config = dict(
    num_hidden_layers=12,
    hidden_size=192,
    num_attention_heads=4,
    num_key_value_heads=4,
    head_dim=32,
    intermediate_size=384,
    vocab_size=7360,
    hidden_act='relu',
    norm='layernorm',
    norm_place='pre',
    norm_eps=1e-05,
    positions='learned',
    qk_norm=False,
    attn_scale=0.177,
    bias='all',
    tie_word_embeddings=True,
    parallel_block=False,
    init='normal',
    init_std_qkv=0.0171,
    init_std_o=0.0171,
    init_std_up=0.0171,
    init_std_down=0.0171,
    optimizer='adamw',
    learning_rate=0.00225,
    beta1=0.95,
    beta2=0.98,
    weight_decay=0.086,
    lr_head=0.00459,
    max_grad_norm=1.0,
    warmup_steps=228,
    schedule='wsd',
    decay_fraction=0.255,
    decay_shape='linear',
    final_lr_fraction=0.02,
    batch_tokens=32768,
    max_seq_len=512,
    doc_mask=True,
    train_tokens=271200000,
    max_steps=8277,
    dataset='wikipedia_en',
)
Each number is 500 + 40 x the weight over its row's rms, rounded and kept within 0 to 999. Layers, rows and columns count from 0. Numbers have three digits each. The size before them is the row's rms in percent of the matrix's.

# o: layer 4 attention output (transposed), 128x192, rms 0.101, rows 61-96, columns 64-127
# v: layer 4 attention value, 128x192, rms 0.124, rows 62-97, columns 64-127
# q: layer 4 attention query, 128x192, rms 0.125, rows 64-127, columns 64-127
# k: layer 4 attention key, 128x192, rms 0.0934, rows 64-127, columns 64-127
o61 091:495484464505503544497481513516512512523607494490499485487524480586468489543519492512500492481443282464508505522491516501503479519504489472495510514519200487512513497511524501529502517542480458
v62 079:539484446466413539528472502583442548494511566499477507558502521520622479463477447383505493505503491530545520473503524549521379536442484474525468497469477451500440526525469519395536526512474491
o62 071:528506517488564498467479485440530479478516498494505503511486451536483504578500508504515452497472305493496492515476488451487581480522480504481503481515398509500494475479519475535510497471507479
v63 071:532523507456506515543471443572442468530527561501445547553520553499559472497488463396520488507483488539540467462454519574512410542419450487490469522491451423453439542530507480437541499582428507
o63 077:501501478493517535473467517471509493501574501499508481503498468586477508545497485503497491490494264492510498516505493473517530496526480486485491506510290507507517493492512512518498496489507460
q64 055:438493540528515472433466483457506535529471519554488516487483497537472505592489468457497535550468456466511539459440460542541489542423508526487563467463519461506513432490529539527530545419462568
k64 100:508509502521523503496532538495542517487433477515560463521482504500507496467468517484498481538508661485486477510513523460451518468488496473555505565512777463539517547520530442539461510488533440
q65 096:548539443401498511517479595544542535519519553481478516541523596537439515560522432449508544493448479484533548499564535503511432457515484539527512499436514436465457531486524444498550429480418437
k65 100:527493514496532469465528472489511510528441491564515501518476492453528488514462516479505515550502691487497511506464477476499510445459519506532530510524843501499499497461526547485495524468502511
q66 069:534497537528483510475541555498455515510505443514523493446472384501546540468508525458464492503483459516462445503466484517471550521504504426504449475548471533512473507459499499428471479611514501
k66 090:509494489496475525459473492511477520502612522422500455482506502520464551516545470549532472428516327489498452500502523506468502534551530526441489404471348523513490477466456501460496480481503498
q67 096:515521558506459510498523504444484521506499477551440499412487460474522499501500578388466496499510528559532446460519412520395561535499529502499519505421499482452479550426492479451459452579508484
k67 109:430503494473463522478534482532531472507512495433459487493523519471474554490516439544491428469497453485508477447491517514463493463490522503485501465473331504537502462492449494437501528505586480
q68 093:574537528462544480428529554517609541528503519444530433600508543467534515542521526510535488514506523431502434448487478492537515483413558478527502472465540483507495447497510515500492437453520524
k68 101:467447494496484532519487480514498513483430511539525547527492499442494470459457495509472474524514731524524507466513522473476475492523506525505482580499664486493483545522529474515552536481506525
q69 092:514542398388448488553543578549520555519480485460457530532468555464511556557508463488489566517453473499493527484482514542517462491528468498580542492516500494538482478486522466461527436460454466
k69 105:493517579475538415446468465487511538456499477552496489528478558511522511537499505532520468482547509509528517493465470492534516532532521558498498431575629476499473498435448560480459510554443502
q70 075:434452543529500530559503428469477476504510501512511498406472387487507503439495611532463462506514516574472479458516470571441543531415515441453515543519493570512514530486443492493468579557522504
k70 094:490476477493489530494501533471497458522570523458495459446502454502490545501523503509498498473524342530509468528481547516518479512498458471481439479476217511513524484549499463503490469540530510
q71 048:583515495511460514534524559531488457459552483474563511527517491484552479413533527541460465455557547495502493504585514441435536473590488462482424507511531530501498544512466461451449486559539396
k71 091:490486509487466520500487456513451480512567508473414541479521493493506508526540487511496508474493391527513504485479493531534477548508519524449486431489204529448467445482466543437559477504493566
q72 088:401461436519487500559505465526429448480453410500464533443516490455526458452435465542525522541489516573480504550552559479451449457519444508466514534569503559545499546540456474513501560504450538
k72 092:487524537495488447507506486482494497539521494524511524500503553556541465517553567457499548516518358492459543527445452518543534549458446458504528494528245538422463461515499558466445461517499487
q73 055:585526485500446533546564557559477465483517476465588499469552458512546525430514506541438509492522468484460505513561520456454537472570500412453414479559466556542503508487471459435455495552533457
k73 086:516493506490472516465464473497456513502602534462449493486519483509490531511533491520522487443490330514513491507498498518496489542529532536453503426479253523472472462472471529445522474488490538
q74 100:530556562506555460410478500483629525512528554494493452547473528490505511524477559505506485504513527422511483467499440471521531488427525504520512510383532453491505457506520529512464488492534460
k74 106:485436457519507574500528466497497471495424498551490539523497467440490475464453467473462486512479705521544494474541525477486470457492494492513506584501618479498505538547525455548560527461519541
q75 097:513544477505560447505534472475586542509412389483426447529465518425547496493472583424553503545520592479508445457499491478473511422439503473582542524430567477489463552544506484519453458569528465
k75 103:393387508506491508508489427480487451518471512566464574498486542436496456494481500496448488500512612537503502463484492505466505532469459490492467561483439536425482485509482485418559532494526550
q76 102:502562418603490464553514589501438507545491366476470536480465580527500522540532490425506524520515516430477513514474489460551437519499419509524534472508539446484510516522542537512499451493474424
k76 113:486455500468497476572499447553533493492427472544383596516530567446548467526533536504476531550558607501464500429431515535484489519429476507531509453451585575447489454501506488404548483496485504
q77 078:524564456421512520499522524463543518510491529485476508516506478469473517510530433468509505469475514510517540482526512561480554469502601485579508588432488410512496507460479446492540478514488489
k77 092:460489498452538515443441443506509533478501499551464477482491448476482448499453479542480495517454539529551538521539443472502491406541562565522506581498564487509529506443528558514519563472508538
q78 094:581504536486492536430473586518547532512577618507610514595538492600453523520590459504504486461461439432526498474481509507553518544484576506451452439502484482498506440477546503476566480477505544
k78 096:570530479495510508468504540511522555489498506475561438492504474490468526489473473523516488521490614458493482518512548467480478453529546521494502498499804474584524545485527473561485526445498479
q79 100:576523509413541480480476533547613548494537592476499471604525557545482528525503495497517522504470469439543524484516495515564450485471503498520459498449500436526509477485539486528524478460513492
k79 102:529485484510538525445506501467485509519460482577534487519463499453473498511449476484491496498497646492544516491531517464504485460519491503525524504528821462496526518491529503567510521488457525
q80 083:448545431543549505477487496478540521544471470493470574492492510460500482545458443486527505492443516441511544494439544505513516443475457497555533546427488495536468479509518481507531589497560502
k80 096:498499522484584464529466416495502534393467507521431486522490555449508442500489539498495555492502502524491520472581392495571505492487545518513557569504509473439540497540479491505535507442452527
q81 084:535579515506539471478526488438528566479533509471485443527453500499486495531510541449501500489519493458525508490503444531545510539497535544610519524408512409446502480462510540521452484538491435
k81 097:425434495468553557482471462481496509489451495496432516469500477436500493486461433535467467471464589591555487480536507505493520462516548551495480514481599471536501501520519476463619528461516544
q82 095:493417508521479533519497532530520448516547623496597525472507434555472512420540479534471490470475476542509518509582549535488501542435523445393485471551485570486511481522451463487547525484495531
k82 117:621495482515507492505519595495486480538575556475526429470528382527507547502463511487510549514515436479496467568414558490539451444483446466507430482502513529586581517492560492606465500494485518
q83 099:503544513637529480528502502439415538473565416494449567485471523558547521510557558480524526496542410496511497541449417475553459594533456502560502486480442432476508476464586506522475500489458458
k83 103:531562494474493466479448540549553542518548463459477450494500496534440527525528478487497457481496422460482462488528539502481511504528497516508508404504577479542496479533455500532518468521493481
q84 094:519513517430522490489460554537603519496544602519522505543505492575444515487539483475468503503475466459572530481580511526508478512456510496469457532429498434506507530466501449496536494524488468
k84 103:565462472510532542415540505458496483552488492548533475481466473450480528536473476498509531503488596501524503514492525480512477403472479490527531475507805496495532492479552519566494506437495523
q85 087:428468499551484527566509482445419449468496483507472548353470419474537479426482559496463515495507513578479537501556456517427532524534470448474511558501477526453497537487469490489450557557505481
k85 095:508511499492502504486500497508508466513587509468469456484505481518487515514480487484503509466482306512516482532481509524518512515491501495509487442480169524527526481501489513491502485535497518
q86 090:421456550521512508508463362480499468433452529514536484449512421455546443418488601565508493498551527531502477542518506472458539499486499510453484571452515609515484503564453519491474570498545558
k86 094:418453521570475521475552561473431421542566523507532527456505456527502488455498491455477485474452463540518511501506511492500522535491458468463482534545210482502499502533493452496527517527524521
q87 082:465475491411520501481496493502536509512455432489455484459465489408543455472410515483523502545536518559513476499563540489398532416525509512497496548454478507489457569485430472493453508564486506
k87 096:475518510465502486397501514471528453508539530512543461505504509499494528500468486454484486485479359540562522563488467509469522494536503502525564542542306463497478536439490551555446501497526502
q88 086:521480539365570453489520518546554521500434472462426443504512514406534544500500576506522493535536567507498422430504477536427541436441494482505519521532517492512492560512431493500461476497554532
k88 101:441455513503482544485496480422521475513504512560533572523456575413483486522442528503477489502530505532541518453462493511468525518533485534493458502462363510433481528458508499512469522597509497
q89 086:533507527621504481496470479544453434501540549499496504531522552572507504529544474505477512507478496448441521607466536434569422599493385522462519469518510497498522449571557551532524519402505485
k89 102:532527446564497488659573518524476478508460484508428537523494522541519482489481515480522513509506580502447508451508468513566491472467496471501495439495613527479533477549501437446536476519456475
q90 079:541584546509472505433474520528512585445524437565436508540451468509546575536437508475477518516503480482531489552500481509467476597518485561481505547354497490509455552454552507436498427533510473
k90 098:475557509468519516469527437438531424516535463512523530481469511473470543487591480464522437421513480513533498452553482517482535391519520528475477419502556428453462496419450526531427459501525474
q91 087:480438490524457554571521464467371447470521520529574528434509417518501481432555488541461485462498479536492543518526518528503531550550506456442456509611453542499533478491496494507482575524515517
k91 103:521532499475492499521482518500489502487592504450473481458514494536488527522529482550513521474495277513491488515504494523530499528511518504474488441475238529507513467504491515480499469514482514
q92 103:406417511458497529540527426480439443491475495500508493417529412428530480437438491550481487499500526607489500510525507525448540500496518455453496549566484554490517507496437498496491561501529601
k92 105:498542504495504504528472509478501482491532525474524484477520488532502502479513512530510506467497269531491513524524474524520497520530521497509472524490176506510524512514501517534475497541491488
q93 080:392457530616519479549523461487441469510484419510517523418489416482521486414436594573485496517495503505461494498478471540463508550446475419439501534548483593547520517508455525519483618515567552
k93 096:494501482492490526495445504531502498506538537450505457476524489532490501510540523485506499452515321500487493525487544512533488497522456482485484453486206505505535503561508481534476454509489472
q94 086:514481591674548426425516539443513501509553419502467518460492525562517451457512577454505509555556441476494441545492454442495512604514503504454481472472443412462540501485521530569445508500471495
k94 101:543564446491492522493470539560544549540510484451518454490518487532445539512471483460500477499463430437494470526506541497461503460539475487533541437460540496571509511527522485563487489485523454
q95 075:487481520537487505547545404469474440457514485513489489441496407449528497421498581539486458478545512579484477469514446514445553532514503411490443533568467530508564522445493497477439557563577515
k95 099:490494486489485523507472498508475492495565502457464497481505492521486531510519471536507501443491285516504489506523510528510482538528498511464488457479191535478485474514471513489512459529479521
v64 133:521506415522486549535531500464515436489510498521523530398455399498483550505518519452563519549555500517486409490422510507467463499467579488557424544453496594545499538426546505454407450476563527
o64 128:513505478523463530508491441507522461507469507520500476595464636514411555493428498589456566465447511445491559542502463545533453506447463506473454538433505463461536499505464528579511543471491480
v65 150:491510506490477467577519541566523575516501485511492585478546522527458456505511504534433530472408506470469629475529532554541427495467439501419525480523497417500496517550471453506611544482453484
o65 137:472516532442511513487459543560456520461503470495512525477519473480601479492524552381524448507604497504523465436499511502519536525495567531528504514498488593481439494488446497409461403548516473
v66 123:472513465502500481523523517408531504511491462487453544536410519526496510532606437529498596451553497515496472496569510494504489497474469477467503522514497349528535532533426455497502547506505458
o66 115:596469438489458517463455574585508529421458497533551497471570466513530497521520579461502488512465490435454550485459512490529523489524492448485513436510467615478487546494476550514452459482476419
v67 135:473542511500472487522480517502536526554517480510546539513459519517448417497586506487469501500425506366510633500586513523492516495448485507444521474494498432503485528565484410486503532540468485
o67 129:538493550494488477532493605568523528433495457518547487517567449502664487494524528453503479469585490567509449392483487510496485498502529454486482439528487550493501459480455475460494467512546494
v68 117:476484596469535512481495570570517463440518466518533447398550543530541519490522580499527477497541496478513514502567501468546556502509463424493499503467498516517551474496499494467393459475447500
o68 113:518563505482545454530534462445556541520521498531449452478485380427498484481509447551453516434445533557528533454473447475438512464515529491486464498432503430506443438522514525539539575546552532
v69 132:541453520492579482543541485506474467521509467498521457390553450502515567501429516556464495541502496474495460512441494460533500510517465442480498517495500612567572488472569529479577466456479536
o69 125:391538450474512504468458433422518519568514495465506530516498527427467457492506473464508523491470522551516503560568447474453565493500522595584490555417513400486459461529469519485457555540525488
v70 118:516496513508535494432494453502474475510483487457475412593486495463573517521478506515581469508584494553491356528454475419488559495551516505565486497509501533516484519477500557502465470497504516
o70 119:537493483565525459498539469442518463510503534513488494487511522510404498524501483528487511547438511475472517546477483510491475463526440468504550514489507426549555514530574498567488582457463480
v71 166:505537591527507423455470495429550496513500548469499517537531538491534475482521515409540463436497500536490415531425461522482580496507511519499479481537501491461459548484435568463464519554591419
o71 134:444501505544530505501556480564519431470504540504490494464455492535466510491529502590525549478498486478480519482595494499425410508542504409488486546544482529518566503534543467528564512506478552
v72 131:504470529488485495487554519582427531543474497508488485483546551516595482455431467543515493492462496590420521523518546482556422516590483525448481470538499520485515565507485505498530502494387521
o72 122:446522591469504513505454486456489518466502482485440539509438444503429478540503473440536450459507515462547542561437549502511611481486495582572547550465512490479458526509471526390463487457527500
v73 129:455499442507479529451427440417502529442481507512476516608537521460444451473529461569473444467475506504522541550582500470456536481570543610594526525467498372467494536533457471549561515518496473
o73 122:508410519507499502524551596588474501562520475441474497460503490600516518489477561483516538541535479471481476502485579475505468539484444389385545425599485585538510487497572495501485460491483499
v74 079:517479414549499544453474492441486485454483548510509533615500461482562487411495449551530470505490499543483485485605469483438502514519607554576494497480503520364435522490456563539551486501473496
o74 083:568464582532491516518507514520496458552479516495458553508496540590437486510444566513538515506460467455499499552485551507535448471478422453430580486537454494575543468518528500535481521436467522
v75 126:482500453481407547506547494483461513553499565488563538471496532489481494433439447473469532438460505517544585556512514507460490509554594549538464506475499520540500521480487424494484516536503480
o75 125:465448516522481559539490537522488497474524459506503492550444518586482568516477508532523478476566468488488486518471599508519496613447479489421444432551523530375507496484507516467536493428521544
v76 154:506482502476468501508536552612472522483477489479481538514479560519538486482462489543582544485494494637410446503557531504513415495532500505462451479536500527478517515489466505488510509515448516
o76 142:537505538503513512502443483464477517421468515543460506530445462508423519542508500479504445501489504407533565535331538508557581483483467528519567524452497516479468570505468536464495466431503461
v77 138:419508414487469548487473487471461493496495520473501476539406512478526482482524472455494560502529500510562528516603486472426525486525571499584517515480504449431464481513477468555427509520488516
o77 128:683444510536454490515521589514522533475488493550524497518539493542500552539455527548490457523484480516472492470406531501577462527476461448383489372552506497506509500471533524558523535455487493
v78 164:429503593485474440484483492529516508488516534503505477465546545508476505526460558436456444511446500497533566515490484578469488484457431446486528454566503509439470413484524563538413506468501490
o78 152:488513514472531558496490497471489513514531510485489504486460439468548500458545390566488444462496508586511473483519479492508531508529616549516449622461505474518490499477489509445617489584502569
v79 162:560509479509549495532503476436507516565520459512535512472474461506457473484571506484429544526489501393469525468488508448512578506472539517488505533468500558532552548531552457498610491505473547
o79 140:490503479505461448500479509552546524520498462463544505500557533455597446547488593423520550518521502542492475490557451496469405471475460498498540394556504479527504456498471451499382503529514455
v80 144:510528444512453519507542479442526522598506493520528559520468451511421502495535465547525498470518502381538512538487496458480496499448554547535465520440497512650502525533502397472504521528556501
o80 134:511466483554499524543474555530478449435514461504585466564549568523581542520498552441474541536551500489434455466493504514527454566472451435458471451527495551445551483510504490518444503415482438
v81 138:468540495561492454410459426427538487515485492469477524603462470481434494530537474506526397507514503416548448517453467495479514495450487495502507464559497517498444451517460515494490539504579492
o81 126:472460523572503537504516506531461416475495521508564486495539523513553501482536485510502553524454498519467445521529451495483461475530488453538511601518469502542615515533565470540535478470440481
v82 148:515504557507475442522555513462515529603509543482534525497494510532469494527458481437458537458468489423564566522458470572511505508407418450451540458556503501565473405498518494492496539497525489
o82 140:458503465481521566490463493501474497426536516481580520512527469463597503473586445494511434505539490584447467477578503483472517510535610551585398547490503521469502517471471505463551488529493529
v83 144:504494520483437477490525456455504562577492535505522514581515513533380452551462493494457529466490495443559572495494474563476515489447441539481573476531501455575488404500507462513500576519525515
o83 136:511465413503520534471455576498452542441534504434571492496535474473620546496578458477500446563552486566444454507513542471516534522531549503535435475573506561502486554437508504482527427496489495
v84 103:521469619481555482464500533575481478532497443471523375483528573523589498513501568502537478536496495527447459513533507416526590488540467428449504484528496542555537478506518506470470464509394529
o84 105:508541497502541435514484493437577536483514481521466494488510388444485441518554433491498484463409533548556527525439463485441548436542490535562565515449516389507468494517504504513499575522569484
v85 130:475523478509440497478414479484529523405502530532446559544470523493462444494589518476496477462506509504519549494538519541540427503519490559536523515472495385342482507547412508487441530514536467
o85 120:544472567487460494534584530568435496512465508508477476438510451544523495516469536565482533517538491483492539420542474512491491469504496392425495456603469622610505526490548452528530411505454520
v86 134:545491527483555497483439504539499546483485491513530488535561459483518441443469590516522431557493497501465483502487459480486584462546526591573457505450501555463465586485554559555584471525486523
o86 132:488516517530555438519524495515530486574527502454441517492463552498478532520461549434509527546577504502509439462473519490483384533505440451442578474531497454584519460508545432510442518531502512
v87 147:513516519505542461526439482446475488495510508525509486494491511472562503458483507466494399485489493493456464533465499455526570508547520523577459528486500549443496585507491538460539447547521466
o87 138:435492561532493486541583464532559442560500489491457502469469505542445467477485544529533586477511504519495547488589451509395408508510455427440521494522512470564536464552529428530486550525496525
v88 163:571497581499550468527548562506527437543518498449520473431445504530574550528537542431523605516546496498490403461451491502519537510425460349431486480534501587535520442467506545447449484494511482
o88 145:508564427502494505474451425456548498430479540583555512508545491412483462512545473530486459479413511519490535488542417507464505456550553569587466542417494432457506530509437506535526579531504497
v89 137:522507528472468491508502487568480567525485536524542496525607491494448473462402524506513402516430501496497566544447492555493501474494520577561480478482501519573465536501542494524525498547540477
o89 132:432507504516572532516514539476493435529554483429469496539410563519512580465491486450519499517653481490506414456447589503501457622499494497455495543521513532458517461490508452414547482502508549
v90 141:461511491500519523478436563485504464425525515468487469475407495501576511494542540406548512497576503505530434494547484486506510508520520474583471524434499498399512497500470541481361458515548468
o90 134:625521516517459464545588446499533492506475519577474462485516479496433511501448515620455544494459506504473574425494437516483445473516464429410485452518496474575511498514535489621532572494481524
v91 151:533477495517527500486578539559482513544487427519482504530529464535509522482499466617534480543493503490424458471522515451501480504486528506427490489522497558572521553520503479492634495475423553
o91 128:474538529500538501505399495478520495491506479487498512530505521468513438524507538349512507492491513439544464558409513506557543477470458554574592545415493470460497467522446532436396478462515418
v92 135:551512506517538521509467508416530437512533509519559512438468425496484511483544544440526524527552495441524438493443465483474595516474540493540463533432503608499527504437549542442469438517559503
o92 126:500515451529485484515532438510571489544497511517508472524507557483484514493474511573477575486464503521466497487597430511451390490497484441459458453488502427524535459504497458612502578508500513
v93 103:595478551460490523527527601634507522504496529500524517456552523517579468454439588492560572476487497634444472483461499541542477487515496518477456473482501591486521512463533555490528470510470524
o93 103:493551503488551478506479411432497513463506520510453528529414517461401516545501478486491445507542507441512525491457535510514499500492497554545532515450506468476455540496457491465487527498515530
v94 117:482494458493429546500505470529479469524520543529565478459475500490435496521523534469480497495490499379570590480505509507498493505502473534522522513452503565520499441489555462483375490496527503
o94 104:521475480517497475520547486436472512480518499480550449519539476474539526490480426575442490507512506593480493487543471504495530492473509524499413464526521461503487485489489511535535542498495554
v95 142:496506531499439469478550504509552501520504524461517555495469541531403495555488488454483582461489502519542520482493496584476445497432476459389525455573501483554513399477493484499421587485543490
o95 144:510483418480496553461431495489436529406496541518556485524494473466561536511563442545484439507490485495485486521451521494544572505517557556546439546515495541425494576460468550483582423486500494
q96 172:530517475542518549486476468463462475473550483490545530519433517531434488480544517482543467450539502478444478457567571482493527516577451521472496472548482511456496458485476479531393520507512433
k96 123:555518520432511469464493521477574541530536493495446489462542495505515518543412445489480501552507438483516472484521566559502487510481500484502462454484329481546466510498475514515537460546406516
q97 173:384526460504475457550521507480467465533501492443482517469572546521471540494469501528483565491504512509476545533427505507506460555511541502540528561445494453488520530505525552518562534434459497
k97 191:534487498499497539546506517585547524478468467491400505449517398501474471486469451463469550599423591506514484535514480534482464495496545500512497449488596509632554589531542458500552485542446535
q98 145:414485435568511481529513536513482479519485485466482462507572474526489534461531478576477517528448497432479542527488458461539503548462520497581498584456492474530558520526496509444577509454527503
k98 136:499475493557490540498509492498469476474419501546556576532464482511513480461540479466523544478480572504503525536447431450492505478475565507493515434459756565506503498494545498464489529531540487
q99 166:504482545444487467475514538546575549528453506515461468504553472466584495546464477512466522552487495496563499520447449520496478467400521484530493483476527488524506535514512509456612449492483585
k99 125:442493478568489534534505482508413458472470523515557500538443513491489492458582564521524487428502543535486520510483433446505520499514492502488540548520656531437521470491516491486468538463606475
q100 142:456508540519506507515538561530530471487481469494462515489584434489509525504510491494436549535518476446546486527408460510499497526463513454537513516472474485548572582528534511453602472492511571
k100 123:477516490577479494523505482516467479454468526530569514526451494505486499451558558463528503428493539521494532519483406463492494483476533500509525516485713543484531484480518481493451515496575480
q101 217:403509469560472519590486528541475464459482452485447500451554466490500515478533511511456548538459498490460504547431415490500464549539521509517493579442494523544547590527530514494561512462503499
k101 153:494502488508522475525546466505424518496429485543542536509505557428482498458508506487514493514495673502503519517479477519493431475488535485536545518448796485499526490481519515480503535451471512
q102 143:471499510525490507532517531559494529485451461511454460517543437476580506499516504534458511578451480463483477531416371491499469513479531479562488540432513539567532565535536499475592473488497532
k102 117:454483490553486514503520488483414471480457531526591530538466551477485494447570554512529489440527577511486526496479433447495496481504493501495558550492725514422526446477512495480467550433588493
q103 196:577497534478531426452518490438560567551500518524472480532490530475527468525467475516513476502551499496560491458581540516492581444467458479500514441522507448465476449469452496484474503543493560
k103 225:473531500546463557478461518520531457490523507489517479555423437542501492516527554499507478467453337509478507480498440451521530506491495519481493466567352550468486468529514478501450504562611452
q104 162:502501547448484469469522541557561550530454492527480482506547479478562494547455488501483536542468484510531511536411415526509463482404526505519500466466537499545493554513527512465607473494484571
k104 123:450494475566484517535513469500422466475468520498561507532454509471487489455588563521516483446506553518479518500483428444497514492519488504501542561512673520433526475490507495486469539443598479
q105 145:412484473509466535498542515541500473498491503456491537456544481537468521453535502504482550492503530461463523532425487488570434562449546524524484555474513490528538521512527546454564497393539504
k105 137:470482510491517503547530488513470534486431497514477533470483488421526463453452519526489501536483632557521465529446476573446545533486552528498433483502556556557536568495570472497540541578501516
q106 179:406495476507452516561491549555471432490491468482469482480545491508483558498510501505463551542447501496487518559443466465488448550498512481526497576449493541533533562526548498489584479459476493
k106 149:470490474534510510530553505520454517469443491526496535503501521461476506460539481472506516505490631504505527533503476521483475482485525482522557525462797479537540509501535492488517514439501499
q107 198:444497502474491501540527553559546470512484474480440485473585475484528545505483494522464558554502507488541514522429494502525457503446521467545523535432496478530519547530553513476611455462474561
k107 133:448508480572478521549500482530461469447452514524529522511461498496475488428578541480517520433482565537498515528491419465488508488490524505490528530486691543503541509501533453479466526508593479
q108 145:462498493512538427489516514465462467547481525451508434528591554473568480464430513576497490486474503485482522541440476440483525536571584518572494530452502493533544525527516560563544577489465521
k108 153:483388498569485597511446443508476465468460462574534546484519472528485465478561488468502560564483554466532530526490417466507464453491483483524530525459655551481516473508506502509494505456569522
q109 146:471476528497463491541511550583558439469471472540413509471557471457509494511503489477474561529496489529584489539425467503526473487439486504489467529485489513515548611525524447439585458524502584
k109 132:474583478558513475554503456519464482472467503495516499531427467457487507473609568459525479438483533525489522516471425484508513484500530507508503566481671489468518524504523493480449502470560445
q110 165:537518495501531520494462443474471469471545498507543536514437545526406512491534522479532466445532503495457478455581574477488519504561450504452505495554478510475499454467485471526401498519509426
k110 123:547511517429508484472493537481577540526539484482438485463533487526512515553406446486478495560503432466525473487521576560500481511478490482506461458477319482542474525509469506515517467527408517
q111 131:543448463582501545552460517521574581435463465519414499434476405467548439478576465548509483544474513478509446451551441521498545454473450546457437478480515545494533488502440443465438502533543554
k111 154:492580499446548458472552477465403485542481505519589517591453584383551520481472536533548410408522535530479492460436528498501553512479516543479495507519434520428443447470522523480463517550517428
q112 158:445494472535509484539530567511475457513473472455468459490581516502506550471466508561474547541466502471502533535444467457495484534533551450579516534438492489548554518532555506533569496490465510
k112 137:470432488568469555516495497526483471458436500555552556503519508513489478455569484481511549490470580472513549531510420465488471470475494493493551503461737546514521490500541480497507529483582508
q113 162:553488554427487513427452473507505531488523570584565532542415488511499465529507506421526461482506480561553494480560518548494533434433467510438484450569493532468453484469461488474447488552558493
k113 164:544563513490512453482504519481515504535567511423499431516483491534507516566517550503491460427541394481478490476510551481521551508560476521487446486571377449467490490496450542522471465454423493
q114 212:584494543418531451409532475454570544580499560519531467534500544473550484520434487527530468488538514508556498475532565500501545434452520486517511431503520451481452445486493532499491501519486541
k114 222:440439494570452613510434515524496434467527517494510474513471459563494467480554538534488514474493399515503501511502437453514570505526463528479480514554367594465499499523505473509465503521631488
q115 138:535533466475531507501486447480485501507530514495561504520439574510442504478473550494583468420531517527440505463548577476531495481569488539480509480515506494471438430466503498570391527483491427
k115 120:535481518429506491483480522488575524526534489476420489444556492512506506539433442505476515575497459475516464485519573555497493505503484492496450475484310477531477525515468498503539472532429517
q116 154:573498491492511503441507473482508497497543537508531540493438529524387502492484494450534480426537505519523520451589583524530520483513459527438515422575497445480464432464468473506405500500550470
k116 116:550539527435507466495482513492579529519539496455428473454519464524529507558456472523479488535497417472497472481503564558515517522495504494496431464521271481546472545521482517526526471569414508
q117 173:402494439611491535559520504519486465469480431455433504436568471496463500446543495539467541520483517440433520534454431472540478544535502500526512546467500462537563550542520513465556522447513507
k117 151:475483490516519474520531461489442507495405494546543572531494530424533468442490503501519496519482671535513514511450456515480450483463552504502524496455713554499478514491543500467547578532519505
q118 204:462460511471473485519524585561557475508481488493439477455572485487522535519482464512459567560492511502570517527465486507501471491430504474522501516457507483533534546521526479453606455481473590
k118 134:453518477568488535546515483532438460456456511509534513544446495487495491439591556496517496435478558533495529517486432463500521491497518506498541533513662530487523506505536477491471517485601470
q119 096:543524522594546505484556522424514546484493496526487529507515452488523459502527482508472486461516467440518488446494457512464588476546471416479503453506480488505554469504470483509434557546542525
k119 114:538515503524452480440499502507478473484480537528590483540484553530502502511501539509539478457479439497477546470519435435519444490484512506498529472480558530462499429484512479496468521541519503
q120 149:523501544388522405420511474514536463597485526531510463565528574483518513531390484524543497461507504567536537532422568508538481490448558560501491440532517452496428547501526537511564523542475537
k120 165:472490481582462558558431447512527487479501482481447490467462389499473469468617487485464543530474488503501496539498439416505537510551481498507478573491500517487527562530492489497508470462544482
q121 183:598508547424530453457490486489612545558516559529495515499477503473526493521457491500527471498522523531562472444542564537504540417417488492469503436507517457471445433468489510492483474520514524
k121 190:468503493517458551527490497523505468481531503473487426523466476529498487492504544528483479460499401508498479502501493495506571536524473531496441503560243547508508532524533475519422504575560470
q122 192:591470575412528466400519506533568502564493542522523454560481497473555475532445485507536461502516510525571493489498566502504504447433512529488482420558516497484439493500496479500515465553490547
k122 198:436509484577476553542445455482474457481520509512509489508441485502492489467613541521496513437516426529488503506500437420522572516525465499487486586515442537430497504509503501489453479470611446
q123 135:512505487487502541535461449487486456472534508501542528474454543524420512466538539473536479482497539508467494462556587486487490494545467501437498527530489536460481447467523490538409509506510448
k123 120:534505508424525487487502524500570538533538477487420478467552499498511512543407435487469500560495456481532485495521580572510486517495498496506444468482304475560478544510490511523525467534403521
q124 128:503518490510539535484503584533456454515524468441551489518455495549439586463499500525508529468450501477464492493451512447505464554541520502558513476465503555573511487517554468573518469484505423
k124 141:435383512474446545511505545482495493451461505510512541434574562529492532463496420573491548565557579470509501509526531522464480500462456457518528515411537530498495459455523497493526484496498546
q125 122:525488514457510526516470508508507430464574493511497549451476526514383548510529506457497521472560510524545472461572638492491495495500433501442510510545452512464511457459502428503439458521484494
k125 119:543548504441518482495499527516587534515546471479419473463515456527506529537424448455486509547490411477521483499522557577510502514466511494506451439481320475587486563521500495517506442552417497
q126 152:463503497524479498513524526520515567522449468504469486500550441488566505525500481522455523577464484461496523525435390519513477503470512482555504511436524481549514554533515530461598482459488551
k126 120:458479484560485506514519487503418462472456537512574521543466535482486485452569555520526495437510579529474525507483437438492498487512507506496562546513702525438522453475506496478480559460592491
q127 192:605487520482516497416553485440514543551499498500507490528466520503483512546462457502510491483555506471545504459541589507512525471482463464504536399538509425482463418487486489485466463515477519
k127 220:446475494540449521500460558531547446460533565480494484524472447556520495471536500585503491468485342540479500495511459443509563524477479513457517522562305564511485494532490451507512508585642477
v96 083:450495499523559493495481554475528511449515458539408509480523500504472479516537414525434479566417485451475529522543497555452492533428447509480476550575499475458488489526456525518545505498529527
o96 104:487427475479516485539532463476529560540503508446492501508510545456601477442537636473497506543522515512507479434523492429548525447523477484496493462508473505469515498526458456423461511569517452
v97 074:499456476469472451442433550529527586455455536468547505466484466437510459484510513560452501530450501559525540492474483515457493488466547480553537488491502508538557498488461537485521512509423554